Each number is 128 + 32 x the weight over its row's rms, rounded and kept within 0 to 255. Layers, rows and columns count from 0. Numbers have three digits each. The size before them is the row's rms in percent of the matrix's.

# layer 3 MLP up, 3072x768, rms 0.0331, rows 2054-2267, columns 384-447
099:202140110147162198152134096190167057128101119123158138158106057055057136153155140051171131133132135139185059112178129112111136127140161144086146107071114128075172106116189097178126154129132194
109:141122130124155126149149169166164122103091148136118168114114097155104124182166120174136123116100123135145149090138108111151139115137126125140157128113113184137135150099137080130128116096104154
109:150109124164142150161124175063101110128176145097152094146102087122140160084161152122084173133169109155123150094104092082126092123141139185083144118141038163109066134143153129100154181087128116
104:102110108158154173127130110108151091191149182079117178180120064119062082116120146118123159086110171122087101101145140135120060167184103091142143122107082119127084164155147137077148153147094077
094:132170183158087081119136122117103043145161148098154133103081093118081139128190111105158133141115116120147166097154052092127117174076142140138149088145124109128123079152146181110120117138117133
097:089165142167164102108153147077097109171133100090134161140128136140074131089168095083096122131151134164137147146166122166179042121108091140168123182136112170074147107102118120138114089142089176
092:099097123162155168169142129190144099100107126087084097134108209123098167095153090092140148090139081095094170158101124108218129080162094067154158212113134060120172094091131163190163192105130138
103:118160151117134185159127156155140106125102131137138152149155127151149109151136097184159064105025113142114167085130161115180075120159083133122077149146087114089132109096154162141066125070109129
100:126111098133203111111098158101110125115188104073151186077103099123155070100117116136187057134147119150091088091194051098143102180096136106100151088126150086103179142114187074167110150115138121
105:203132183118207135135136128145183154152112128097154127110105130191151116141125078150070129170085115136166163130077105141064115159153146097123147116149130176112082114102076141166088118123110070
092:155138081139128106099102103105133097114174146112131097158132107137123179105072133147169079127147187205098171084137102085123093105125162127090070152129116179110117135139123123186081118121133195
097:130158113079105129132120108117117083090174153148089119110163152148144132148121078155146152112165120147086107116178156094103060166086154086175170061105108127091166159105191107185153199077099168
104:180128129136081128058182131154094090154127136118167151088084098150088153145140082113162146116094142140118135183174120122101102125140045128140142164163104078141123124097168081173139156102156151
104:156146120110150134125132115182142191112191135135126074114087073121142154129165134106151137120069077164204065152099090111134139143119142163156123078076091183143126111127088162114096147147140059
104:154159137136096136164153056139146138136161141137135149213138161127089110164134159094160187144180113185151148105097189145099105126138107097177110189094108132063089144093107128114142150129169122
109:117157142124222113113136133129125110155109121077149147099104102148086100135154097173111162121102145189130139106123136134107111141099164131174196138174157108141096119131139153160079114138138149
101:128095141198147150150150100092089124059112144144147138116148163144150100111156107148140197066127097120155100165151111117132121092081098130157061141068093067059148210141129110159117077096097136
098:205129101173169106128115066162174159089150155081153167137110111134075149146130050130131073150131160099103122130117099150139163121177146104143134135204145060142099088111070122117152125145115157
109:146123108110115145142126068138132121197194142104165120174098126162099154181109060121163118098080153144145131095132093167180163101053113135135105096083105098124080118133097108157124077133133127
101:142119116153119089102215071190068074164106171092162129160104089169074128160156161094189087084112147110106150140152083124168146134049085112143170213113116187096136112117135124109151145105070145
096:079166142173156130086143112187126105122121116094169166125100144148108106135150134104143126155125129185118111174177121092139147096120097119219127130147094140161106078145129047144148127125071070
103:194096119168125115095149169162115174086125168129185198151070150185163106147134164122186172106117130126094112077143118139154100179090106144145096127144168142162122136107093141164125137114115120
103:116220130194196142047144153161131107201201157099098113121126175116079090094171126125105175116165116159108114129109139084149090118187143132154114140075128134112095182100144130091099097148119076
088:108130139112137177138148147152082095151169085097196120150113155139150105104196138049124158106142109148141157183120145108099076139136109130164087161172081097114143115131138168130115142095157133
105:174092094125191154149080170133082116134129123129167168110084112188056091129114120183148185078125089124141148177080149212067112136076143136154122197098153169147118124095187179086116140124108125
094:139156127114161120096239116195119118097140158104138154052133114117090137129141129117119174083139168116124129094113124131104076056083103087202123149180117091166095072123183137162114075105163129
102:162097124207115138102159121135095086120134118080183162131071141133114145118130129113198144143122046084164085110134117087105108181096161152149128101122094088116091103089122150072129117105144201
105:167168086154145157132169204139119145155152201129130163111104071090113163129119107129095087131134137138114134134105161156149121167175115130112143101090127102105073160117183066097100145127155074
107:163144216105120141099178174114083129163117154063181126104115101132159159159095122119139088123143125127124062157096131105147122149120110142186130110088175123102120093104149175140108125086126157
108:095197155100107097136128083104073123140082144130117108120140110100128147110097139134099090114138126128126140154141125136112061147092126175146114115130116173136105157097142171116120128093106205
096:093130151157130114175097193151111122151095118073110145104147125127107097123070162139159115124114153177112146114134162144085087147118120127150146119114109169074095094098110122169143171118159135
095:127131137142178198114156103126168164091093144128124131161104159102103121158169094154139118071126105117147168150098157165166080088120079196111163172125104145120079067088096163160100120190113139
098:140176076163160111127091124153123104096149167126180120102084103125119134122115123100146161117183139117049164096153082139155107130094086159152130132112081096095145086118144140159130111173190175
101:190119125100159137159181134144107065109101145037135087083101162153104154047144096141096158098115070064092113097138110118099107103148121147127119107173116131155062154082147095138115141155148142
105:201196099178090124089143106120122077174154152175189209152125080177128099116184100164118174120106142149174140085075112129077133113021108162175107173124158135150110156097178123121089138080152126
103:121080138171148130112130077152095109106169117136164096068133125169162147089118122069145116053181166121151178089146135150145125130088151119129195109125084109053129125116187099148128086094135084
102:150138098201129076122101115106135107155159138078103134106104098125079104121128156046112079171142132145119134143154119144083138125120104173153138168156127121133128172110138177144109119046184139
093:151107133124152141131187074143165143115141115039166074158091138170100077088137095160182164108136103098174136113113121143169087117067128140135118148125096116125142161136231118146167094107142120
106:130157115197062111090169105161121147101173115154112171143130091112092187081172082083109154153137098170147117150113170133126093129137132079108177149108087115144087178111072118204127175161090163
099:119093112173140133139185137156111149175123134139191173194081113126109070088186136115164167122167125145073148109140140128103115144117150163202130124100169186093139152148106142071147077133102117
096:149084147196117140151139063118141147087165126102141092126125066121133117167148116157152098103077136140113111174163125159127147087150188138137126096106154147111091135062124135142124077153139129
097:147160078129159124119161078130141120153128090165102119160109125110130096086147128097135130132151156134166116186141139141099087187154095102124138136128123096160161139070138092113108111126072153
096:165133165182193087123213137174099136082187138143168115081165068115094112156122115091128127167131120113107119160086120145120086142142106170130144116099181206150103196107085140133096160128101092
100:150152151150068180104161097087038079116128113120163121129145062083152082174118138134104156038138142161184083066151140107117129142127169175125154106128148145147068134067104092137084131191158149
101:162138151133104110136152104210099172164139130096151121116098141104088074154064155032158125114112130108167112172134133158163110131105043144165055159084133060059076180099191154138081121121205157
105:050095186120119175129213109101080133137096151160175060150129148120135115078165076163136143158166128154191147143152133106130142108190074150140181093177110137090135085121121105125094097188136121
105:097156114163176154082170174149130112182149113143190124155100066157113134122115143074133185108119049102163117140174162136086122072110115122160148095085119153158153136103126116149100168079089120
103:095124115150157081108098083127142122176111096122154117090140059108051075111148160119197176094109141138180078188182090141134086122155099136140151124086130093118106148130195162137123157086119101
101:155131136085140120112126128116137160156189149070128077140116123156141111107113133109137107044113147138170147176123116102088143171114145078104153076140118099110163137104121071123154125086132141
101:152136135150128110099151137096104147128126171103141123136106215103127114113156128132166190125162077127143091129134197156165123178142167110168134095163116175136127126155196139177138106134179112
093:134105153144090118196183147144134152074092174129153087126152170127143160101105107085182143153079091130107082159118090147114059182126084124123166119143116151148152134099110092177104084141138070
100:177078139134144143169141147124110131179130136147224161142125085138152154145108138136170091146113089137206020135125057112153142102168116128120126062149114116112109139138113114144110166135139114
097:095137164107159171176099103086106158119106132091149107060088133135123093094149113092133115157137136138090159156115127062133148174163115099132151166129131167109067110078096150164108133121069113
100:152137116091111091145172138153082109111129185091068125077109163156105125141129143129131161079101145169185124201118099167143073119119128101143113189094096168166106129097164166172090121126103116
102:114159117126177114145134129129122128129140147087155123133073171154078108142144123124158141079100083058141105097116216141160129152152079132106065142121130128109111139154144080125135153140156092
097:114206136181174126145115156205164105162184110119106140169174111181111097123112163160091169112097069177178195145117168120154103120108129187155082167121130119169134128141087149136148122121106106
092:147132158092114166104125106137079134069172148159091112126118147188174189095143121136124143137147136145122137120076099116137094079109115110120128096150125139087141135135156166162131166123087142
102:146136134160138157073145150151122119203114159143125109001146116114070171135123130110108115076153115108142138172113118097153152145119147139121125136174117148142107098144122126145118084107154124
097:130085163163125150150151139158125072202112177137128077074117130151099145139127178110169116129181161169101069143107099088090157121077183133133122175136105125140134120104119163159140104179055110
092:132137156102092125081154097177117108176162135130148132096089077142125091184087136134203211069096141110138123108136117169115159119094110091220173130120149136115132124170161129154174123104144130
103:092132130093144120097109127122152123172140105080086087168146183159110144081118146137155126126105052118163090098099107139108120138122173123131125151085123110139108139154100140135117112176188143
094:113113139162127089155153105193120144101127125175171110152116084130129128080105105105147164099194102118065142089147191146169065122132085145116087166161151168121190157091148121151124170119096139
094:107133070107127145152172133115138182131130089096118179095161100119058105162145064139176120111176140105098134142174141127182159117128129087088116075108113119146128180151171133134135159103074138
104:125099141062164168129126145139169039135187195111108150027083093150100111149139068115131167124101126140153114187084167172062116154125093150102080151128144146138191114098155195111107113139110087
097:090076092173214096133143181102155130135134128088113135122105100097113135096142112137139097177136077140125172179079148093126109103117102158127078142108115109151113103087144152095132106077167128
102:065082140100114164105122111134133113174109211159121110148164147097126140068121176119175150131084117166156136089079151151102096128140131210156113160143116135135079148103125137156088156136081072
105:112074184177134132122080117180154139126200188144147096118131095154118057079185164110153154120130136084055119146111142156115097114102076086104115141158079129147072141081146094082115129173093117
095:137144166152071118185113118101105110093088099118187138108117189101158150086132142094136196126126126142089183129088115112158129071059172117148107162123145103138128108140101081136124079128147132
097:157139165122157109151106104112145114157188199114144118070094089103067123174122114112118138085133092136123159191118128141080145121123091117151089143171125079129128122114187161110130123084116132
102:161161133132154167162149115078156112079113105130112123123108172178122150099145150103146114102123112130107140126124140125156145180108094091102127168149159112098173110088112199129161129088129065
097:099143169170127127120140085114115078147080086102133132090100153095124105160105109126139167149144149134175122159154130183097111106133101194138115132153169170102173122112105116098106172106108152
103:189075161143142166122124152149128120145162191118123098061138152181098052098179133137124141183087118093134141113168156104158119133171113084124165129113114163098020140127113153157170180143109138
091:159091145215160114168188114096163150167113107121117087120115114151135155172131103116162168081111185183138120162100087087118105172094170148168131097126087173144143120146169092105121096166101090
100:126181122179154128123190146141143101065086089177122188172141167128153144096164141118145138159100134154082105123099152160137087104104101133098106068059121144141116144112103151111082165143107171
104:146046161094105125175070105109107113138114143104187158133128099150114123132171132134101172130155066102137124117130172120150097166151143165115091183142139150081119124087133097150085157122178174
108:096149184156131129142188131139113101145178111141150104147170104097113076096113161122165168093130178155133099134137097106178098168152134069085123100151129086083155112107147122084156125130131153
095:188110160157182153119103125110122122151163149118126125080085149149110096122178132050097094178136114187178123117119111111066108097128106182166091157175148108108153174059157122110143183110071135
099:138151082175111110149192104100092094118148169093125153162172095145092153134169081137067190111132151155054156183121101121126061111126116166100117151100117208157154134120171120114095092075102183
100:131167152090132179085104089155106140112204136162178133111104100101189123112090149116194102175116101155116165133061109159152093119153174201191101117131130131075035120101146144163106120167098122
100:107124171106171040137107121137090123098126093134089135161094113110119170144122169134109112136104107107116126086091142093084148161104148104163145132092089129145129130130140060115119120106112175
105:118144158131107124129195078120161153118107120085174120157093108090080147103097121053120119152134152123076161139184131152172120177068081094137133116125074131112138151092196135126134088122117203
098:160108143074087085096128068157143107094111160050128132132130138146110152162124094150113114144133129109136142051103119156106119121110214147142136115177124138130127193130205160106139115131130135
095:121105110104188139114148141177084179053120149125151145095085114115108088157176161080142088083164096071106125138126161192143095196141142075132092197173120104141111135115128105134078149097134137
105:178145117172107075126144123120144147122096173085124151107069142142088128128103173112211146137142123166166120088150103153100121139138120177155161158111066083124146135147136103156117141066131201
096:135138082132098126129133116183121175130185210142130125052063139112163092099101134107144136116077178124126082149149117157172140140103167152170193187140103153083108133108169083163127095113110138
088:166128132118155146178122088132129162119150109085142138108135140163115141176153114123134080055114131171123167082112093140147137126130146123146172128140179084122100128163124094162091124110125100
102:117091138091134084096114149136147137164084189113110065116165120149050165182115110118144153131078093132116184175084124080149151126114122120184150088104099141099171152152156131173098108113183139
104:162122176143160101154105135183125174119131145039182111153117171089086079123154098178149157088157159122155165138107104171133150128115161200173098198067115113156115151144164136103123098101125130
101:114133193162169063068132129101136131139126138068160117113129159114130044104122137125141158116138130116134132166123100140137143158131142131137125147166184113114154115085144139158160127119119068
108:124193146126100129103066075153123092145098127091174110102064105130060133150166110128185165088135145151137099116106114122134156110140205081124138110139088199115144159101166175134146108067152121
105:111143121104160073140138109185114108085128100094151142138102071117168135142129093144109105113083141146112158129106176094142080070100144135128144117109110184124084127083115149147128138104145072
095:127108126196133139094114103122149114120123122105124148079147112119157086149154119149123172177030147144172164183120189082133117145128153145143113124129157148076142138126121066079076126108168092
106:118153105134130129118117114151091156104118137132189078150085068074127123151120138118145159108121114105103213175163228091085095177133101118133127122184084143081127067155134074131123130131086070
093:180148166153194112081111133117150130121148165119111113160174160124144129094097068140136105085108117153097167110075146114165112126126147122157116087133158204152161165088158126147139118166062124
106:193140133130159126129110109146137133103121136129214106100154159134113116117184171129146125119127148169086084186062143089062098109163151084141078128180119140129122163157141152148141110124152136
106:137136123123165137110089126145139103112134131072162128142082130144069143106190089163147085154098128160105162120185134141109107156124108096145085157110151099150142171108142083116105096147119116
101:153132154090135109103104166124145118110091119081149068102161122078110170052140114121119066124033153108090176090098119145122121141133076131133075139094185206112096084099171090159110163155099118
108:130119139125131100130196119106087062098124187133112083157127136168119136103124142135103131098121172119162124060106137163151092163143119104117158184124084128110164117125156123084111152088122165
102:144154105147078136151167170129147101098193190155138111169079100137093157175100108114167198126179128111152122095138138174132193190116084109155168137134105120096108110107110192154106155163096181
096:137163117134127110153108180081137122094149120128136094168151048152110168142137141145177085143138123147123126149074131113115053125064133107125169137167111122121125107142170177131131046146176140
097:163200149093117137117119087128094170052131178105160149081143075150090101145125144096144108150108124138191161180222075147152071114105097154185135096083123202163100140087086056163107083106131174
098:097157148160133162096119129180082055094188152149111074138054115079193142094168147082153117091099109115138148135104117158224118100144109144184133162141114117140117122166106148136127103099126106
104:138137199091202082152161143148142207161082163077111134088156108151100055114096080128138154146103077144177151149124052157129114134134136186160134181113168147117117152103141135146125120109090171
099:145122178145098112186140144102139146132102067128162079120122209077117155138137205132120164136137174097103170102118110116109100102037123200168117160137110117103123089122138146160112119092156114
102:127165143113071131074108154180118143108142112062203114121105162148164072171071139165161164054098100137158099155133121113120147184136149142160143094150137133098138165072142136100139133122193112
102:168150148140119121140139106141121101103136119115120149092103108096148119110116142091149123147143082195195156135147183155132066160096127152152119070151086062117127135096130076154077187088066140
093:173207109165152127078139103094156139156108088106089140103147101127084095116162148076131196141157074067085069114185096143043092121090173156109171182141087102181116159121150169121072111083163157
105:086140098130104161118182133094163118190148151082103092124115150120049106135117139080117168100115159190144183155127131205091120107120057186128116058160121143148097161107116080148143113144090143
109:188097128102152094171179125127150052127157125075157115126086124130095148155119130168158124152150101147074112119166099119084161082133114101133110180114130141133098133119088186151101146127105120
100:132131150155097100115129105111064138127150131138189125147100086123110159143109131127140153147172084150146099086125109104137129121120122197115107126119154224163128186121089177116091104156145210
102:139106114127100129142130090179134095194161176116142132084138155161106141150167162123178132110135121100135081172142135134086103184093188170127130117115125094129160125105178187147117181116103093
101:127110131136116141093138112123117066125157135135079147107104164138115164179091147207108143135103135132156165131065164175113041138100115106127146121107096090131180120114123105122131163125149119
106:195129177127161125110127116196090144150088156133128156147151136116111162128062114186137075123137152177143113118077128136085076111092131081120144122138124151137082122121102147162136161121184067
097:099184138109086138066105140123137116143085139087122147107084129132082111153140113100103157150180100132107113087164113156101092124191174148164089110152075146110174162102145077134143114152183170
101:100108158168147135134137107145117067116108127098139093155057102134050152098164123127075149121118041103181179106158064103104174108089111127142093118132132147210136150101092173142124142107109134
104:140174122140213146127134163138143105156153131105174146134167146136109122152129182106168177148123084116136113109087121173184097199071140150233086108092075175100059165089125088160160133106240166
098:104098106098133164147148150178104107188144148143115130145117146100138115102093192206099146169120143173187152075151109081155138136140111161142096175143072166133128157080134104174145129154138121
101:148143119116097077091134123084123121116099155064181128097160165130112142141129115158170146122158117112139101163124106102145069155146072109141077179110139132144094140081141117162105133102072183
102:095163165118158108122145108155098128164153133166122166136042139137061068093145120150194115139122092115126113183050094137143099133122130145171132106138150169089166146087119129154101126146145167
111:126130124143171168096121151088138133155103207083166133175106093114107151168140121131144169128154153105116106103078124148128089143089145122107103123142127119112094140114128117170098107133173143
097:158100098175183150186130118162114143091169104125137140117098126160079070118159138099150074117144143168153042148105113143179124068136140161146083158109127106124173095134137199169133122114116126
113:094129132158125119173170045097096167124170169103238124089132128116094160135131125113129102169130138143157130106097107124137119163159153110164153113202113152109152122120116114127115188159099062
092:106155120155127158145158150159081153142133147151130170125147103157132123162153156141102089138150140136090106067148142149129095137126119175149170123146079105098119125032098095094146174102132129
092:162112103141116136164141088162182170177082138093177144145151107141081112112136135164149166137077108078155093142095117123149113179155068136122097142144126100092143160117149127111117174184096064
098:152154150150133127121123174145117112105106155162100166061110175145137111175158108129095160129140065135170092147119167105089064146139138090169091106150150105096200126136174114157171130172097054
107:131096198164134160169088138122121175165106181167103119071151161160138086177208150147166165134121165106137079083112103138069075155154141148133165111114108161047153147119136123117111094093108092
087:131143126112144137081141144116119152131161119099145079160125112107162112100161121084160140058206130155127159125170105135137078127102180112213145122170110128144138172090136141161170112100171112
103:113106115111153121158111077137100106164121133106133090152070086108078102120109098104157134199106141155156093137141171118057107174153124099146121139141162185181131157108113152103180128136117182
093:077140155143142094110188094121070081161146140145128144106063113135131161105127085104121134070097128143175147130125111097153148143146181104146135130131123091147113122073173187144136099096133168
107:093180142175184080117125203134113114133162066161169076102114106164118147139153113148115152149139163173087139172152105071121142113139116126173184111112145156160148125078095110160119117110106124
088:160144109111121159101072132108138124107159180123108151190138184106155126174107134136135118134084080150126142100100136085094148189092096081106131162104157142197117147105128134131128105155105157
097:135133155136143151150111127175111148150133125097110194140139097112070056184150068143128069141170099148143105111120114155108108120094158115107135113082108147129121094088158153133141152063134170
098:147111149203074104098095098152089122171136110161148160106114111168120064110152104156131192180174129131181086143145138145153109158110161142113094098101134179091131156100080081147110093124125113
100:124072188129165139108148170127104153172180140098136147128062173181124119089178117143125154083167131104129131115178158127156134145125145080146162132124139149119099141113074183141138119115115105
102:110074166151109134108135089164098088112117116038119159073133156085129144164129152109124089119058127114105167128113115123096150179102139176197119168120057105064130142171146144151094100107166183
101:150136093150155147133165115128114152123136180177205075144159141096100094122066118099183160123103137162107063114130137111150063112108134058186186139106076090091107134157229145209164143079081099
101:168109189138131091089114154124078058114106157153099113095089149115117079075095093092097110169124115187145133119123152113161069088158107097152100162161110144128141125076166091158082095177128116
097:190074116115137164143146135153141126181136134081204132103048093095108045156155119174110040198137102137183086104136153132080169106087096141131122093144198097127122146103081098123080094156145104
102:119111156081134149094151129107096151191130103089199151108130152103123113132151115125108089088121108122114113095143122174151094119106098070210117149110100101078121078157207132137124098133157073
105:168184165131140085164109134147081129102138119109110150093080078150108135114128202099077076161145180101129126153096107139144068138149124080164127104128111175130127127116071138091133112134095185
097:081160152141142063078173060122154021142175122133146108131132108126101103085195154098162126120146088086123131097044143122112048118139143124147091154105127155157129160116117169094113131127098151
103:210173157127164190120149122135089163111141183077144167081093156200081120121139144101145153139092118097183205139147127106135104150106103123170070137157158157107122157104136197195092155104097162
101:126141127138144144155146074166158145087166099083122120100104188113099076141073153150119147100098128110150071118136119129140142148121117136152118171067078118091123115126136101133096141046104113
100:135084096164171149181118114100168158057126127115152131133105132172037144077186070169170097135095123099180151153182108102168066146075116127147103159127133149063154150125154132117105096121113105
097:174144149111143173099165194129126082134111136082199175094148094175112113129109151113163119105033096138149178162159115139134186147143112137150087175132083157062042050086142144093107159140171100
107:113154188120102187101158116125068129156141085136156107110112133099092133110132160121173096088118118137109111113156137168148156178157079194157159078150121106124103121124225113078113126101104109
105:136144162103155130132173087158131016082113133117170082129051138114074108133120156092161092144127157124132154076116177085158106134166092169149113137141077129108117126117162150083144171147150086
086:145116130077106158098107134081144076116148172097082150148114092121139124103095092113116126105120146125115146105164075124109138158120132116139101143128140065092084205080135153179155169117140115
094:128114117145149125128101121090133086129136146089145093093120128134192148092061068107134071174166121134128170085166139133103132147151128136102102151139130096089129129130184156096115147105130173
106:129156130100139124069137044111117108119109135071149097156131078172088094175137114138173149178107110078098181091136131196165108219088157123161088114134133122095087119087154152174075105073102160
096:084163140132180073066134102153136076128160148091127142168155126136111141128111112113171168162134111152168077080087134094100134104141146074133111160124090163120106121093180086197099183139104156
098:164141122170129160091119114154155085088143172104123089121086115157129095110180131103184104057087103145156086146118174125163110172141176122088120181161067141069145164084121118170138140103088176
100:141089133114213128150170159203095109101138129107171160124153131090072113112139104093160117087103103141125176165117076129133136131121075123137120088071063137091138213074124129210096091126100142
090:180114115091140153104182137183109105090113169136088088054119170109118051071099113085157102133118096138161127172114140134163069105132140124145087121113128108086148104068144092105052105150117140
097:168138172193087096078127081157094120141097132163153106132130158092132112161143147105105097102146142147141080167132114163129132104131135147086117114128094131180113077089117132099085119115097182
091:096162151120122129153163145134121127189147125093099143072120099087138118128147144183149130181080091170134104095145064098190095142074146115129146141126094144126120110177172097096153094102053126
098:117192144098138147140117093191099136129129127142129123093128138122159074126144080156183134183146161149107088111121108101151104096134158172145170129117134159137047138148142092149119098128107139
097:186098138184153153129086142108127146149142103082107166076141138120118119114190116109115166133201102144144192132151187169137073118113129133193155132119105134165107119090091135158137126171038143
101:124129123076131145101107148125098102101118130045156173181117119191150137174132072122119136140138121156194160164136142161177131134106116156148097104128151144095078164148157120158122137173116090
112:113151132148161188136135034158078089097097087095117115113115095127113079111157147163081105124110129090122195121073158195107146112116127111172064089131100096129070085091161147137097065159109106
101:135158144123105160109108069175108124122179165086143126102165120094111168126139142130119126154111107105124154126120117186166075103153139121171090157144119092147139144060203150097153091124076097
098:054116161173131164140160166134131049205171150096210143139056113111094124133156134122178172171063112118126161115171125113094157118156120091152106141095133120118083104135190111139130110130109104
096:089061130158138110144149139092128132130133150168161097151093088124120099107140059157113109160092136138128131163198106129146117103152147149067125102072102128143072156092148069125108095148079160
099:146134179217160084043108110096111068067127146075145162072142140095143142118138164086106167127113166117148126106082155153089088137081099083172143119111114116154148110098067138114127113133179089
106:076079159106143126134165128170099086168127159063099143128092154185129128076103116100173121059104109088160130151129045106174076069127099091158138150135145172129057092126134136150123115104116113
096:123140144121187082199124180164082131081169123114083120179159071106085130148097116197109118100080104100151124108112101130110071161102056122150173143075155114140095093156064110155105109120082100
106:127089115161099160137157099128154109208122152153207087108104040091125080144118157096199117078109111127104141107146112106136077128112062155197138148099130148105112106081166130143120141126133105
094:131088128158127172143091129132168126111157116122132141143138191118143098147142134139110113140138125168087087076157144107189155158121158168146188136154210133093084130130126144182158172089125083
093:138166081144193134151092137116126101137177118100106143154113140099110176185110144152136108040125127115150115075103077194104129074121138095116111076101141112127076093107170101210177069088152097
101:171134116119122165106145083119085096129187120166159110166107086189127162084139070092143188128144162083117110105142139124147125110173158127135105112101092071155063125176161106142147145129179116
093:161137152115118127086104096155135113142176157093149170084101164121119076149107098121154142088074107149119098114121160129091117165108069154113140118120158118054112118148166044147106127127120136
107:128155190109147138137126134115149124142102193113124114172148094164080128165116145123152102163087050159147167131113108154108138182145145179180103115149127156131113144106076134149143196154113141
100:097099110140133137097158147141147084095151134095130076171084084142118136123039133154141141176113082159180143140106131130131147098140136170206123123152118120154160110043092143147128170114069154
089:146138099121142136098123138156192131088103110105124138167139131199154161125025136144153162106082128117131141087119161139099128140120153072108054121101213155156129122143086137153098094126176087
101:172133099127123116141155087100056107129100159074135062078131077159156122163147130043161154081156135108131115175148129179102155154162131138146152151155124142133132085138169135122142124177103158
098:126121156092148156132176093111123138111120139122174160098108073129094093110167092079173158078171150145094130140092133126116095120097085149170171222138111117066131134150187113132173070092132063
097:155116144137127110121123126167127121129110155138149121082114096160127117138120172127079170167143082118164103110114141180140083135114115158159145131119075185130131157115125130114110171099118104
099:138131158142131125118099144211171135120114144055144056132114162076152101152178081135078147132095080216095105119161190108143097142155156145119058156153114130172128160120183146109116127135122211
102:130158118101115124172185111116118109126081185173157142137084099152098135129125143134179102142089089150149126123103157125090145148155156101123035082138154117057149120098152134138119116140164160
095:117123169177183082129077120128209128119149101092174111073136111163092154208191120106082108150159140106069147117092168131140073134119097202124125150135138203137050159132091139135117156132103117
093:152130128162185116128166166123126143124165137162095116157078142138056133122154125092160142178154177138092130110121124121174070145146128164161101140155114094100126103152200105123139160104074137
095:119135132175151089098141153117145117203178098130135155095106109104084111134120112087180095149093103134120186110079112080141146150115165145112112135120106153097102121082130055146111120149097156
108:215123157145118125172136146104113142153112132097141138105117164179140141162086146112164131133119124106139116082148134135078065088101101096146104137119096151094084167103136154109118130051102141
103:176124097128159154129117126114136093107164119095090140160073127175163143150158048208122112122099188118150152102151122145120077069146118163111124125130100146180118110140142061151140109130138099
101:132122164135093167146155101074130134118117099086163165096078133100107145112148115104125151126194093163095128090122176147141163129152204153136056119140113161123152151059110129119110133097169121
099:101190106155155131170123164136119123112145149115120152116112129172113114129128110113182094150188115153171071108089136113137119121167094146144150147130122125102156100091113139107139134117074158
108:162142101155147106153152095147169075121129160160111149076091060108131121154175154115125160143099122173121138168114134125130148086163139146153122116109172170104096124094107097155162090140107090
094:108118099102194162143144109104107166105167156080120168108089107130092106160171122123169176113053113121152084142131045202160117126177121109149118160120099114128088182140197087073151142115120084
107:090175204149129088135137140116090112148139119063152151159117153131060119138109094123103101114123157093142090122113128173110077123096057123107040133139103164099110161086072151178087089113174152
105:165109148084148113084105127129091185137141110093158140156134140133153052154189173172146123092136166172109114065083102150116076143149148148119148117173085159086119151141116114151116114115129082
093:125157160142101133106127133158115122147103076144095170114139075131119117128081157032125079093113085115111159155150106188157110187150157127177128127114156095112080101127089112161103135140144115
100:081139144081116094071100111134145123145123177081119123157136085101167135169131045188211147147104111125119118131137150191128127162152104127128110111158134114099154147096175101178111147089153171
102:149202177158111152183138083215133158080140137159153173143126101083128103132164142114101150149088193163159143143157118116127106097102157137147181164131125069115153148124091120120152148136129116
102:153165145093118168124186123093126104089097106168157135097118097146157133122193115149156175162108098182134130145177136120124117133102133190153137140132059155107127109133130102167101125111129162
105:158195114127144189068130123122104127079134162100156080112170086070171135121166132136143114150082121144102105099123103143096178163171158110126122062134098143130039131109132103127124124150124110
108:160165134151160132134148094157113046139124069128194136090048179107152062077158141127098136116120068147110129089132121129115085153060137148161109099137096085138156146111104134147099102129130172
091:130113127120109210149158140135162095099103108154114111094091158156151114120152161142125130101135080140129142135092107153152103143126153130128154116121115168162095161159139151129124161123111124
099:120145221064112150104094147160116105091088122078118137140101141137106134167161158180146108095045123163113176125118136084144098146138140156135049113168110118104093178182114170186122128067058147
102:159110085127128155093123149112052112145089138060124205093071156110110098159112147101139164138131115183168133136084130188178150125129124141146096120120089152116117172084159104141132102157175076
108:111189149146126108135139128148162114152123123136142101132103092146133098144142221139114151145108107119114150105097055125147130143168052110118116141139059175124146175108082153143130143158116058
105:131104206144180166157142142141094109149086165103168088121162084196160137122089099098177094149110100183117126095045129146157117134101126155106186139203115116145120129077220153126129159160087127
107:044163156083181138107160133142141115123143098161161107129091125120109126116179132116122162110138100150082146117133194148120181157107102092157121143115126133093140091131191088178132100080050180
064:143136154152120153049157104129062124106139069125193141109128110146104147101142171131110153136149140137203110147140119127149126194082131133168142121191111156099079159112159110187094141140101137
100:145139144139066148142093135119134129144099120107124102156178114176104121168129114132097131103123143107136153142164063070163119165094176162162142128124130105110125138123128148171122139121155131
095:185158150143136136086067129083083078077168135101181119150120128119076102153158161161178135083150126107207202055083113118120106135116134082116177137120121121141131169137139122143079137121135139
097:170109136137075115081158102114123110147182181161139127125156118095113145090162161136220005119128189162126191132075138059129171110137089143135099158120115149113106128152109166130103135158087162
098:106092120176080161140063068126199122145098146128158094098079102132113092055154073138163187143096127139173173125138153175122154113104184136100149203108122099080110175178152129130125094122062085
103:102159141154113212128118118119132066184153157155131118136067130163141115191189166067121177191113094135153171164094127107125096132120137106171172152158118112142146175044160065145159128108146091
104:151096124158106101132182120117132128104154136107165121153138195176112127114153105146176110139120137152168137126102110088175150095123103177142140164152132074128126146166114159152115117123124093
094:101107106125109109142087048127159109121112133149157129128085088152100087140122141134141116112156077129148122152143126175129102181112101114119110114183105103058143154075189169126103131115136182
098:171136126110104128165135180179031140078128119083121117128139105167074109199139068166084171037099126166115175063132111155098129107158144177106118123114112142042207124098115120117085139073130130
097:183129097098212196062212146109130147181156183182175132172097101124113139120121121154186108143148108174112143114094069114140096098177110152130081155132082090070124122109149115148124120098148176
098:133146142135112163164174135149094127177117105176094066090076165072082088126097160097147131144138139160180077183125115161106109143061090091122124103135114174130152174161172184151141117138110186
096:138120175087126096118068126112129060088136126071120183131152109117066147135203154156121099169115094094146117110112185167150109126154065061194084115091159152173123128134177115094155132144147134